Weights of a small transformer language model.
Training: a variant of Adam for these matrices, 8545 steps.
Each number is 500 + 50 x the weight over its row's rms, rounded and kept within 0 to 999. Layers, rows and columns count from 0. Numbers have three digits each. The size before them is the row's rms in percent of the matrix's.

# gate: layer 5 MLP gate, 704x256, rms 0.0793, rows 640-703, columns 128-191
# up: layer 5 MLP up, 704x256, rms 0.0764, rows 640-703, columns 128-191
# down: layer 5 MLP down (transposed), 704x256, rms 0.0717, rows 640-703, columns 128-191
gate640 097:467557541439525469358454504467544456510574465444557541522452531618441489512507601564466497518468472386481556502531502533437516428560384494528459429449506506482516504422554436469558494534500510
up640 099:479449502406485615516407502504493520500501500423560461542583398450543479427471497537465547544565574437533437530497486560493433512528481474563479509502510556504573544490393478421498555367462455
down640 101:520451447539511417554572436471477568436452526579419447375458452523543381513468433500530506466471552584518507484496450473568454556396427554460541563612497548482545480486541470480451452498491550
gate641 099:518527566567505534514425512516554547547538462520469497457465500445487500527417430406516475502462495430621473568552527509526557577456527485480489404474439535378547481512422461509402463493479525
up641 101:466571526537474595441526481440452502501516514526493450520501569461456486515504509487408531519478420580565475460551541417432481522440587592465529417432403494410504531537555426509486530457508434
down641 099:520436579543530587522507507434560450404422593504495413471525477491514468461570457451454484429539507534478448540431483514502542518511479489571471546468554574462498520544577532553468494556492468
gate642 111:471500546468557526438407504470515569541560459486503501452485491588516537489486480488530527521497525516542461548476451532467402473503497538488518480465517609572532365506491526378477495449493483
up642 101:557467553443485438480470556517549505398437531583554560531519493478445432511509593430408458506465490499462415492480525504444507564472547504547485506553466428522429567500462507581576457499522497
down642 092:457535484412496535514440462452461507539579474434481548428481480517645528518496516547539536548484509537513491543460507486530506442500501463494561497451508559479497397512573519358524545516458505
gate643 091:496487493406444467392495417490525507506522508601464600508480541527530443439565461549409512461519550513486533539566415561481400504410524511541536511520480470497563510526572449561425485481490541
up643 093:488528472489437450563576490525513485446419491507444498458479459459447420474466472510567392446496512488441451492568459520536550578515445493622552487456424513475456464552426411578507436463477535
down643 094:506536532520538533516535552441488487565493605440507477483501590477472579542542550429503503493520516444527513492455569444507514481525535477446503551430559471501475528477441471368562534489506465
gate644 091:477564464583522495466518489442514511497563509395517541505621512518416581590600571591574486547518491554460466542518574473492523562557482513515472441410458557510452530522551532510602442497522414
up644 097:463444541533493564424460512531552477452455475484524395577539513575530489510463449397495472597496449468429494512457440563464457503576452529484425533548499529440629511561579493429535539530425553
down644 098:455461544500558567531460458531563553522451395457503431462472501493485404478495509435457499527523570491543504491508510562440391447459486468510576582552488405483433539504483505512390476513485559
gate645 099:457437546496568549457502561480476514455459462514460513460508467575616439512457505508584502494466448387506502449542443471409616510445504550599571602431575460438515458492486483501407448591541406
up645 101:449546447527527506450502470485356585500449521511561535552500494525536616437549516465631494477582499571444516507588402414500499586535492481526504464524468509559604489521592532456530464478467462
down645 104:488530449335520380473468453504450441469401412458577516567454469559325511409500454478575453482507452558479501498510515362485518491507566449553501527519509569476523510425552611566573528444547571
gate646 096:487516455452475471472529437548500538476489509499473449492508418459529456491439504560523625454519604483541481602440482449501558522437432544442488485526412553513448538577475434524443599477499572
up646 096:510478441436567512479511453454530573511478492513491524498498540412526475467509526480477537558539487596512511470403525572430490567495493526625518541438448539454469524509414516524463423537617418
down646 094:578512521435533459514478448489519402446555551481543468523458474643596513443518467423507488446541533555536481527544528477484540447604491527477369498464470528471618436475483465580576466545542445
gate647 107:502565538524490524428434464568535478509534573481485472449465559450598607491461447481399555538495552563487526639475417453465487515497465489437547512569480495447530481530505610424494449476569560
up647 111:464487491515469498540485449438564479428525399510551573435587561527455395491543452482452355507504475556487454561458399531527499505518553439396474551510518474443453534536431486511397470495503467
down647 110:498558488542516531561486491409448480527526463493444508459529517497438452477545560467424439532513467458494446446455586504547505492443485553457608485478552558427432516442560488523450514523536476
gate648 100:546506572535461477543465594550434562508467557542454547547465449545436392459503406533477531420476508566579456449470452478476551496549521522553490542468494528461457527561521446493589584463535521
up648 096:424439508459563490553519433465399518489469432499495418428523460529457563522560505459444403509499453590555489493515506440498402530543481484433461454587507461553521529573507458483426459545548543
down648 098:504423524454567479497483460465487553465509516492611518477407491529509493541510480411474422458538487463508514552476564434510618551497483537493552484429512425471422524503503539485452565532449486
gate649 108:473498454496513496494459620531510476514528556451448477501531380496520523565577493513594508479604566460506538560408538489488575541527480466475579505483528489440522504542469496459502595402430421
up649 103:535529493504463538472517480429505481458511554466549516531495423449525514479490398540508573507541515487505510554575411485435554382566551455462525508443420474542504474455518485547493585532460454
down649 104:549551519504483526572444633425523464515551497458552522485445536590503505502500405513512640567457540434545487559516578509466580411508487477450528511508487527476546510455511520529483542497463425
gate650 106:527562458444606496561457558588469508494492520451540482454513485451489440466406480456573463450513575549446432566600485430456399490554492481436579587575531500478660498566547476495600500502443505
up650 102:433499576476549565507531424483479528452556472479559426445481512521461423528437459409479518587495494534502516505393545446474477418514428536558452559517392549347445470456498486481550518481465575
down650 102:463499577547509524614521525514572508458543474423424547545484553487406486575414478523547505409413557438484533489429403482599479571533525431594448511502459483526448536540420486510485577521533517
gate651 094:486425568480551536406520505519500495526525490516534501505496461567531468431577515590494510456472522542561497480567479446479544469577489534560477590489507566577502560452446512467519420425504491
up651 103:447558383539408573520453421447490489469602439444544518530451513411521469551558434496545554557501564408421547490426468456519495554513519479478452539499489502506486442481487536470575554533591438
down651 099:545436554486577532480521488468450590488541553477531474513501517576441520432583500483482535479488491550486480484537513498488521535527469515565455519406509437538565507504543528464523462387513515
gate652 106:464516563485502454492523480544485539517466559423556466504439493471498439469527503423540566544441490424620471545456547444454496530551464501503551574516596509472495511539618462481518578518525486
up652 101:413543506564511597525507412518563507524488460475553558507544560434543561437498518469552477485509378532475518480409503482627364485444511557568520517404569492462537510498483572484607590534485456
down652 103:412479420504494512512491457506503440544422453496521575457489404459548421491480547559426528531454482503587486465539504595492495501521550476469534479440552575536454483501395504549486549526582501
gate653 097:527496584424637490503575508487442494399537469485523500527507508369462536511468564512457565517505552546534489449461467479504526516543446500539477496527539460590504474454505542539458479484483416
up653 097:526485463481473470591414487534514434490538525543500558542518459449544557547538525621551472457471549482542451377433526533497503401485516506511501570463485510587548478469434530480540462453502506
down653 097:559558492457581528486504505464391338483531533547534561532512527454376478480545463459463532528529574450560512540500610556448453480442520507547542471515462553521530461464582571484488510455478460
gate654 099:479545504553537520599493464455409456575450503410549525477379571531485438494442452454509538481471528484555510588495484514556546582461426461469508578526528507520421539574453444542449555515595413
up654 102:434496574467392469483443540458499508518588531485388552608455483548513464563438533567475465557484530451462516553471496499466548469457459532507553508465502479497521556422489452582473509555544472
down654 103:488496538417428573511399544413493434475518476479463476607474626595276502535490475550500497556500411402474462538544456576470559536437511559438592580519489612431462527490497455543528586503550504
gate655 098:574435570554550385497458566447495535442594444492531497523491475410457494514459499537506419446453522494574427497517494495387430469496438550530539544577473421471555493467566477540575431543519645
up655 099:478522411514412454536411517542521465459548457472513579513466448415528538488468430494492480521447436423434508509434584489586538495476541532491502467496536504461378491535560492518511611427525490
down655 095:514526531500435549499530572451511461504511384530490457513509406518556461535436484397567512515481403459555524535459406492479452470430522476450628508598479542444460507532521447463551464502518523
gate656 112:496504592509402481546540560484479457528586420425505491474496531485525428521512498527464510505591562473539506606433493459462577528432384535461536547541523470460393445470528489621537502588504428
up656 101:492443491470510591512412514502462475580453442556502437477511501593501506451454494525434541531493403483603538463402497474440592461457482563438491515477513489531531459540449391484466532467524549
down656 095:472493509427490529553490509453478498578534441526505498450442588454585500507569489452457444476500423591529557515439535514488626509501397578466467472497520565478459451569476426550459565443452554
gate657 088:468526446602540494511387507476467483482578468529476474504515497438528580527554577438554587514589548564525497503448553577527536524407516516512529526549410552531473475467543519551514497545509524
up657 094:576465512462519566617465398542638536398538537458432481460492537463438464510471489477494498548456417507491501514524511482446547544508537450548508507490511560529537494464398513527550624465508445
down657 093:469457452581416536476477468374449427580472456536495442457474472632543477499484393545495464514502621536498509517526413484535497527463484527465463490541485517506477537498569488412457429571471533
gate658 100:389510521549508430449493596588511500441455517497496534545493464405551440522464476537514517498540494535530543527494577550425390451542480436549568509539471489493585567571546518529412565562467397
up658 100:508629516653498572504484495568542519500477496493466509511572448562516561528556495474406479513411569592518568498541521523477470475442489426482482466503537525463496498492456428486545547448476529
down658 101:498483451436514490510494467520537486483475674573579528586478486452517469454510513534457464547592469440429517508470563448453554574412480423469452531534497578537460460484510507494491466476481535
gate659 093:552473439506473515516462491570497481501574476509576465482526509572488532460545511559419453489469547478446576471496503491469429518532470567510461465534425519504511543490443534591480393507584592
up659 097:516448537567514586488457528513513615577474538556478506481559384511493475506546418426517506476351531518504506479521613489357496458546557377433549477537491484524541520495423443491500521541495449
down659 097:536500517528505536556496553510521505484486470438511389554524558532457643501527601580489481479573539505468615524595480520453490546494419543411521494503500523525490454486358490464555482562544663
gate660 099:488470527502428554494516428520586473435500472468519499465565471515527513486388447523586546567555507550485523490494486522417499431507550511436520525496408420527578477473590584425547540473561462
up660 105:473470495534511457499539502550480501611476511524498561384428535491468533526484521473414486515451501582546489516464441419494336538475533530396586533546526535438543510574516557546515563534557480
down660 104:509504493491532556526496463516495476494508529453418567451486441542472473461520509476451476508527516503532536485505444536545464403540563535476532485499464561513502511539490495494524555578573452
gate661 104:434579513511435569541409509457581447539560563532547541457484609415557504412427451505496586567524474576462473519492453612541466421521451521596487529542503447524518483485520485547430431506486596
up661 103:405541477541632578486470380407460478445403555489460543554457534463478427493470487554508547544540448459508571500473501539468530492491443446533564541427580568517530512440551560507456526439424575
down661 104:623539592526556506551453520495475458543499516453503483566536517510497524459471435586473474470546569496568468431515549492460458454570541573558483495528402408530595473544488526376571470519442478
gate662 096:513492499578563473516523442486565491582539455464606583571489548583493559486585560525494569458451552549498452531456510495456536545530331489559474469498446512479513533407601410504454508531435516
up662 099:493527524518510431521437530487490569541457430411482470484503579606490515444446568482563532400527505603493482455522586533440558522533490473524540531388377456539617511494535537522520439583559435
down662 092:481520490421507400666441550460555507465474504480555523447455575478501585534475478501495617521468510542536518507481475463487521452540494506378459458497492470418482474428517441560429592580550442
gate663 097:445536567583443500500495435494420493478515541464570642471411460508480511578551429493508493370463577600420436516567593447528509515375481410496483505515521451435455459490444518523566538567514474
up663 100:517507439510550498488531458556403520439484447434449491593506496523552479481386463537454560555505550444498511351440493423467617511548482554522512513577501461443460398529442516427387445547535501
down663 102:469472426514525482455590551581433548476420531494503455446535466475593459523576496446506521496466607577390434476462450483448412480558417570507548464596507470484448466545533543520425455505508613
gate664 092:486456449520547471510435475505497492405561456538418504533563434542538497595526521495631462553524564528521570499459521378515546548483462511522410547491523392497527523454456534607419584505593412
up664 107:535541448560431599483517589517528606435465461521541508505580510513442465400546498591416552574572478524489534419592566596615498569442520476509494485564510509559474504508459466455513480509443497
down664 107:495526513574486532523554534471516477535480516528509553532557553443435503446521504581449523474465422521503446566544539533518445430509470456459583428547515700552474492529506492416577398523457591
gate665 095:530493554490537448471536446490488493626479523517509529434494544495595552569530482459497523472561484556584519531541499577574476373458418481468523506567434469616482414538492541573540430401558472
up665 096:511472521576475544380602487438524565460479485490510469482521503560416532431447467533471545449444547539474560521577562546554454519504489495494482449539471525485490604438606519415455562474487492
down665 097:460553528470534520475474541553561516413482449442540560467430557546363479491481534583468482498469549508538581485449537488464541603618511517515525526373457537424460540410563495431426513496528478
gate666 100:432547492444567472484448457454477502573571528495531577411476483528508505524394509443533593527480550521512511517502552432540600473490507559455531589505536387497463470453531595589482487482479554
up666 105:505501446420531595505542480479411464464487474359591525526545394418530483358537495565462546516520472454553524485469450470516440491494507464519467514468455513588503488443507481443492506435508558
down666 108:465549528427545515495453469511484561543509390471540597485468494447417399437523466484458537494531466461577525513420522491491432466439490498499461496546577646504479445467525448474522571421486570
gate667 099:525473563541586487449465503509592482567551571445561513467521453488502469551472465529559501462396483378544505500474572507456585565585523406598472485475485461576473453507431468543493496517580412
up667 100:517481513532421612480555518551490538580472502506498473413485442590530500493560576507450493509596523503460480586505434506541455416526471458431529529499544461412460451424594589529460480527561569
down667 101:502419562549517483545576486506424529466408597500497577488482473530569462479557499560459590577451564581532475524556432538569440452550499490536545586529519517483492457503531496524525521455482458
gate668 096:434404531485454455580470456470596526536400521405492568494458421511526506508493550477554444412457600539568453496417502498438516376568616456542456563491574501514523518529467488473601523434616450
up668 102:522546535558491484446506506561534567506507484449510504463528502442482486496398514425529513401448580556476504448534496523468498475528476493593505522540525482503564570539502395462469550469557477
down668 097:504515491471541519527537474533586530447486468427548462550590510506514526452469664502541584501565586543462465493468538534504567606568463498492556472487475406516516578528590542497449465537594511
gate669 105:387478508494551505533445462482433473498551468470499535539495488491542460491385508538498576510480467581600581551488597398431494529541572537528500453470470471435580411495593473479502584440446516
up669 106:397513476526505520611475532410560510537538484553547471406426370604452481531466578460539518509479518409541554491444440548424540500491547584564526452453560521396554494460540596448443565506496498
down669 105:446463511551536487510449502453562383508472515484482426505486483589466521462564494521553459582511540437451452522544453574543604544503547587584589528476557543461488525445439468488545450446430491
gate670 106:414416540516444425335412485540513442504538493500405577498416586495556442495460538527509495529454486447491513510518418463450617484485567458517528517400499468398488433535512395453507517512575455
up670 105:526493479521493448526543524488464504447500547477491521576605539616548484484375507524603498470575480521431493500462432446488512498601515458567524449504463513539598481498473501487492536428523575
down670 105:478514508491416553516498483506605543556580539437528403490475439585555519516537531482501507433548458527487457506522497501448442547521530593430464423480460511511476511457482563488455453505478495
gate671 103:524500540498479504440564535487434446484436487518528555443492468504524544404476537633530469475457488519513605526503425447475391510602419411490455445440515496566497506621516594567508554504530441
up671 103:439551558548406458593528529515519518447561575460459484487442502451505611575574479559585530464527471515464553544560388536484390573532492442375448401512520501472576461508430522484500524526518445
down671 101:453457525461456436630558483458483390516570483558505477482499524464505468544492563534535550479505536446592529514506531548434547463462557398466510639491479535375438452461443477510469426463476471
gate672 098:398522434504441479600513486465572427442521505457492556595467463453533551481526373414506556521542508406505464505454515567447608401449459426500450614473504502462545455465524586560518501521394553
up672 100:585470578510513440471417513551516508440514453452498468500506585510523532471559446414548452530572439581484470476415424568489490495486516501521519461530431475439537494481577523505455492488566484
down672 099:520556464504560473552439449538432580504387521527471456487461480573363588560544522381480493418496530491516573527434511447516428495520466506566550524563523444456446506564478444451524447514551468
gate673 097:535492543436494471511539466470534463555515482537629443558457439532551435374514566575543503564439483494447511564433460508466542534542411436534513417465593514464469504493639556446570404512503575
up673 095:482581497447515491505415460395474474522563505437467461512593489523514510500484442537579480531500516349474535547515471564484529533560483455541414504525422487500549490515501536551395502521433437
down673 097:440531498465513498460551525603587495445422434526500461506531421490556565507571579569445611583430527611484465489448489483423402566486536568452533450552467474468412538505515543489542474567462589
gate674 103:485424448584455475492519502563506574457466479588524509545550524492395494516462503445542584526617517444492485451506388554482476531469485507553429468571480314465430599537476536521577493539610550
up674 092:568409544523499500511539511427423574506479478475511540549511488503505523462489489570510506422523505559529446464452537544574505473427475467567506563529512359510429563468545455531482510611500525
down674 082:441598474494501504492423467516505470492543532499556462486500502485370478467513526416487513505457485444534556516523518470461535464584527513440404459498486586500537412458456539511494532429522488
gate675 090:452512553467506513479551522409548545468560429423452515508497487498417496587553440540496509446505562524477501491501588481526494468533529438430490549473424500510498461347505561465509563395529545
up675 098:505553446619557564543488475492484540468526519456405445495467455536481471481563407580527589527546525533492476483512449512537517580459469514490529483572486463448446517532486524501478466544440491
down675 099:551504536555592536531498543470510574451534535403422507556412420515459510533487435508509549542499441492495465513473491461490481582550517559482513438560402392366507396546540564446486582505524470
gate676 108:511367495527530491582498561414576440474491521484508513537494553477495457485428476433565531502469449553509437425393427476467542438546482470616470483544445456444429452507491581526478551497542544
up676 093:485436502474492623583511536564450532452444466527487545423421474482408504494554533543467466492510558565395513494598503553560529526369471494557533489447424441509551465480509590504460459563472469
down676 096:514528538535469477458449428493512526471555505543581503528495560510571524598424467492502501481575468493517477468439472432470566362568463527553486480536499616535494558590559411468511508478543512
gate677 095:489642516441498553542479495457429487464591487406453504549579438498507474520517482485487420573503500481569499568556541443401564490452496470520553513506569425421500458510515449513433500422471439
up677 098:465487592503423479595588474472574416560511600463592541491514465427502480426476590501500506417476417466517563448508509402539453528539440531466496558543463549456562478464552525454607498548538572
down677 100:454462518484413522498516465448468411455675507489573560502503531457456496423477415461459535502510485481478395438477507500525479530539514443487500475425508488482484421442446456535557546469517551
gate678 110:478575499424434431548358555499475456524573462506498536536362542494561565552571473500494421443504498437496578544505402495530522365559423484471528506531513510422500504553409481570490529564445517
up678 101:556489546456465450480484431501461470529547539572445416536505529489519536494538500547378512449483405556422472515508471527479464418514496408399654501492566435529469525632529465447461459535477507
down678 103:426489493469514522439476452535563467487477522556465562506472526480517464546573527469385525517468534465499549453578556510524448527503407487507530545520479392445468490535471599471535499504444527
gate679 100:498532573510535517507392528580567446456433563454454534507469493502559514463494492397454570485487506504538531458479456481527468586551464578531404538542541460492559582622564531478552512516442522
up679 099:545523586399544528423530448523436604529464621597420586541537481448417538471448467544458504477425537574459495514508474520508433494451452523624528502597467521453542522502385554447560535438494419
down679 100:505483502542537466546437432521482517508486442460405496419572484501541526548418452476496496407506570432450487469556532538568515593509526582543528516486476495565554525488422483504476497628530479
gate680 099:540507481566497525386509486480464470442420611583423382575454491628535524550535459534510544490467536521476546600512443461516498424541516538367525501572559542429502422476473536543467510458508550
up680 093:489393561446506555392486451400507510540579538595364456499401477587554400490471478548553553507409528583489519560565430402504486484570545525424443560517576558517473463519565537569473499476472520
down680 089:566563462426462564518469435481483449503435534508453477551537525510519528535512510420514562525590557476503574570491512542455562449518466496458479440468549697525415432496521547519550539448431504
gate681 092:624540538466476474499420574421434566492554540449473569482531587466516486507570467550543468558460460477497547390521506534571464493557489494413508613540549458483543435564553509510467544416458518
up681 093:538467511468569553531508554529464439609458532576426574507526496479567493406485434530540562479494493448491527550547508601542425454548527471573558475502445522545427495576449494520389592533537529
down681 095:540464504451505479492560438497529490492546435452470468601475537525532488556550532508527524490561479431611601458505505482498528549543510534437421509442475560454581476410440448447479531455445458
gate682 100:461431536473509571484431402522460475406517519579564419372509500492577346545503522453522521520518549472518451621437466506458482472563540457532488506491484464468411479555511445558538528463482545
up682 101:480560422498547365468528548491469477551512420539479375430528467577483444462439455577550554466528428489506479498512418434521512462457551599518484440460550498546564511515435488502527486541449487
down682 101:568481509549590592562524474436482591624529563394611453465509524497490528393504536445509511512485467438519569455475432555511491525530440504506479530489542417559547504507517459500474540552522523
gate683 096:460456418419552608519536480497499472413508459499477539494442491490494425557468529522467526468519554526525499502460522447470474430455515553481526516539510472475539445502471511415417425543394487
up683 101:543516381457498487427543560492591490514422541464415440598553436563548497579530527516399424508467513461473429551509455490524465473528529479523568512492501495524495566434477515420564388555460453
down683 103:537430458572540420469443604505574507544454542502395535484556544505406519557551450487535593409488465491428551583501470488405470537408510521458475456447505516600485532534467552461527478533494478
gate684 094:494591444493463600540443511559428517506482504544549542510501496479548504564395509491546518467572546586470480439464429410562559491487341496546463525503558474489500419505503550491455495496502516
up684 098:481525494508435576566489479602573549438471515554490515601464548524497551495496489471546491440541504497462407510554504504521580600489475459560463505497533506475479435406535511515380527586430490
down684 101:496454475526471556520587519497541518468446502439452525542415412467436512385511527474500508429529430537461494469510508501539563442478498462456505501476499512527562505532532540507488463474500527
gate685 103:408432505496510445488413584494501429525367497495573575451454485465580437525396524495520608576500491420523495467552465523482533470521500517561494527447571475595605544552589491490504421403537466
up685 106:463445501615455502558424404576525430489513517501535478478500483468538484512441458439435446495503472467471523583562503505589431477513454594449514484555558503537646487434514531493516532486582427
down685 106:507538505444601578479568514521606528589508576494430483527518523482437601487583472438512458465482488549463503441420528479460496462493619453513525456540527558526478411481554450527508467532548615
gate686 104:526444487442489541575500551498496526457435483511549577493410477505526481539563522535601544498566544568533459502517593496402568517507431560439548562510505539456536500414554573450546586436541532
up686 098:517508504530595515518557529449502501583546503436471553499424466481534567477451600524473549407516480518531436491538463454442399451616555489621470509510400448406485452432483429534481442586515548
down686 100:559534515509488544470555522461567490425448483528583509515519439525471405569467493486599570494458494582480502547541523451436406489510537537485529476490489690425475491482487521476548441559475462
gate687 104:489493468487553537535597494436509471423515517496480589563482469531526494619535539518498555456478447484569505520431535470542529509556510549478573528500429438496434506485511427541514489473487478
up687 099:536474531551379481448367453501483501570520480463563472473517514574498535397491453513550456487515529416535458469443562570505512441436535510458492555554489504488493478560569564590437439582470495
down687 100:440524447454504487522479443456448431584479435511563485491553478469524563445507481501493433508499513511582454497371534474601504402434561534407384503552485479441509441491591425487501488475466385
gate688 098:465450487510447452461505439516544500519637605505442486455508486437523498520569555551536546482455597532559448479445518477411440545521528509517528538460533481586485523523426497511495554445552438
up688 102:507436565490472516497450518508434476442472461455591513571489473544493491539530456620470582549554452583528490485487497493548616499544544424553493606463500524563550448480457603522532423599542476
down688 104:449450535522632568430511576547569512492535511491545527456571476562554430517428497509455583577463559557501512483488584490497495496549574575524573594424536650512574508498532532401471512440596515
gate689 102:516519520419566486485604488493450464512482517466506481536495468516606560495538410514532537416473504522473462491638439520539424434513567531518428598561452552505438517527492503496493459505517462
up689 100:555421510384519550545414500513491472521529515498465497542508501521467403499485497468393495497525504455442542509460433561456469432471454448551531551429509453457598473532503465513486532431502533
down689 102:449508509551502489509476489455437500498532514443609510501555503499461415510501572508481400567488576556520536509537506546484577494530536553544471440573443423529507495465498450545503536419532466
gate690 097:569430533495481468426544507522539499524517540503564476517578538488504464404436462561425540519452487542485511412485465456404481462526457505546535502556550455505419507410477492385417533484519504
up690 095:381611538520481638540426507519563487574552385472547517487449442484544431386524431598541532564393550436519525520492585545527397535490519468519466383483491603544491506433434481506442516475477434
down690 100:525470438458492485482503482482511474532486498469522566533574493562324581529497445500501492428498505486487473584497514486536566462472470468495527629492547353536437461510556474422529519504460560
gate691 101:494536508546607451414475534555517535486521481483418518515500504540523502528478603524454473555506503407459527552666538508365455532528455493517566481497488468464475426449529515500510506468475462
up691 102:492433463464451592460546484503582490510518488501421544527526505524525548509477430539467443461491497544458445447457361518521353473533515400477472405461589469512506482571511426483497475479511505
down691 099:530502534562520584485441452532557544503505476418529546559487521467470543485575534535488471545491436524522570591447474554403496476467477523688584431525494547473578406557488550453487543448445558
gate692 098:427464448440577441530570457531455543501446480552503513442454408538518440513520467508560473474482436489573490446508424504574529460552487372558421489381474543523422468526576481439521540607525578
up692 101:503539550545484620543470585509578535520538452529539454497517570412422505445558506505509548529528470578467527468499559488485470508501540571522484541550422503462586641553459510476516479443467492
down692 090:538474473409550500529509505545385495548425505432453542510445431571576450487491486484551438458468457447486498457479425483540542485542460427520449416422546580493462425514565550533525557617483530
gate693 092:452481499505481509412503531552521506484453524455599562504405427481555453466453496481480477520513513553507451448520421458459568531462449538559411444562493465516507411420550467481494576404474515
up693 100:559473485416520475522454454460486467430516500555441528504572533482588498421441540564414380564502387468492516527471491446463537545551522536466509427540499589447476413560450525425426520463464480
down693 100:412544498514600508528504532510490454551421541449412606569569503429507512564559437470509548442454494539588482524502444528456487642518544475545446518567547525534448469518508517523514445531488584
gate694 097:476421606455500514511548488509495561609496481468458537543441576533469469509453461453524518464484452444551435494446496529500392491513574615541555506622504462531443518508472537524431465547449550
up694 094:484530450525438527519554519522486425423478419519555478555526464576429512490525417484572512427421429510483552474508520462571555542596521503521562531450436522533540509460429415474472522516564559
down694 093:501493578501417514487565535528453610494505539511488427487407535512414513450468526570493468552594521495481427502479533493532473540556476509509485440462513473401435428453476550447621434529476498
gate695 088:491541527520510413536585530486451614484497444492503527382482563558435480531627510467574407538423486500374579622506511519514569529532451498411561464425491464478441567525463496531422443512496484
up695 092:542505537575452514452479537426484503597412613532462507517487536438429541478479478452388517486634497505523479448488514528438567435472534527583517451471506442484491470464561430505608458450535507
down695 096:492446517522489559514391547473505428451492481575611495561525491529333400482530449661576520449529500491447609450517411434461454537519589460454451476538547320428436439450580558393505512525508517
gate696 096:492482539395521516545519473517432604532553474395569501473433456608523431528562504474534520407394498525545477519514415529501534544506446449468541487481515403517434445544618429471428605575523530
up696 099:469485467479476567500471444471506458537416437458645446608426443518504517550464603567494496521471476453483521451436605530455458509417596501568471528516452484511436585516453542515426551539535488
down696 097:459515522380435456515419503477493463569537471436582550492474517451503434564477533517449496477541535478536435563539525451537608495510520544503437542481443354528444510547510520485485502534460567
gate697 097:484493573639547592541599544486444437506558503477523522545510423554471507533438502481493550562479516498563474487488549434451451493576409518496494556404541526479503482474490544429573379403586480
up697 100:494472468456507557556578472566523490565540481481594499424403467446546476550423539556482536478480434600554332480555597565452447564471489417395555454508528454479524477486541472532492450468491466
down697 101:571366539607533524503484448548493498523530500491566595604547449429464419502510512559482510497435533504507497519504516494463444529466452449586531488451473433491489503581559439467577497420529493
gate698 103:533509516446529546593531462497458528571497457396512569497457479469494448459472494464405502475480449533497540465478467466456469560517509534527587572479565509525476487572461510490411421393610508
up698 100:506387441582481542471495454514564404454491473573443422474539513454495511518509492473473488624517489478502567427418496559408487453505568466482461555591472495419496486454517468516427492475468396
down698 104:507476491461551473495485603513389544452563566493456546512599518510608494464560475500505486446483544496579503508553498509352489415444530525402417439550448650429591450523493442489627499548499508
gate699 097:461483458396511469529472471490551490512462553462437539462405497443568496562530421538464589515445455492528479590452501566468481475519560458594560412530508469559518452513442408476584471517448502
up699 101:509474633545527425445575550520498565469501455479421556510545561481518533413464410476550500605471532497517552506524476462509486456448538516467413499452441409530530488548496491489519543537479538
down699 098:430526554462510524603558494507504519399469541558507500517426472410524557636471344640520543488563358543460509538510452574456532526541494526552522477497601527527505498510480469436597493527510575
gate700 092:470453480484387476458509477456487498519449538489436476521522452493422492616517537527577435485472505454519502458534518536387499521587479474512403402530476469433484500358526447479476564493506491
up700 099:498504497448519484485495410516482449365450518348512508542389507589526538440350534528461438468433543488509452401478493533458526488538503457477505536441515461520430541501451473560558410527452511
down700 100:590519428465535421575501495543427471493458427467443414408508513467447440509403452487515541460528458484542442490465445451541519513400479475506489467506593542525518566549483440470471522502496393
gate701 090:524512510477428385506563549431503548547511582540551514552476525544462512617473480490574536476484499526503540489527542509587525549469559427459649469483495547450526512609548492548501545604522475
up701 090:601541536421423517488576472406447447587538423527542516528578554560435554454447503383474576607485472532541461535494485547454420474504382539488502496468528551461400495554599561528519609557485493
down701 092:511544521511472538499425545424543554498501574578534420493468512455376554503495579576458340470535575526479496511539464473515461479552530436497500475551452602466551429421519495522433511552526417
gate702 104:494416458449503469518483553591465440547499496465510490530501450432608554556501563499521540462548464430468540538543528539519511514522375500508556425379525485571546475446472556515526578541463481
up702 098:493544506500465491498485572598578488481479505598437513504444522357522558465563427606456466429439545539570541547519403538529470498523351506525465435545493515475521427436450604546551404471485465
down702 100:495504559406502454504416478596499525500439482523563454494433587511439557464569429458547504543508514456465433527537604526496487570573531494465553540546444375529475490490490403477462586460538430
gate703 097:581465507473581547542509477451549500517435566504593510461483476594428464474448489563543423497489458442473561480521443477500427433515523367459455493546498501546507451583536465466489511558484482
up703 094:556490496447475529503504521504492555449520544493511493422490443578557574587385498511496469502466437578548558502577462483416461512489579541538550479508441526555523460532505544580588571567469473
down703 096:495587477518486548573532460566420598482383471470536400494461583535400536497427491505503482468436552524523552510612592502457467412522476474528469486571493582476541447546519516488573517510462400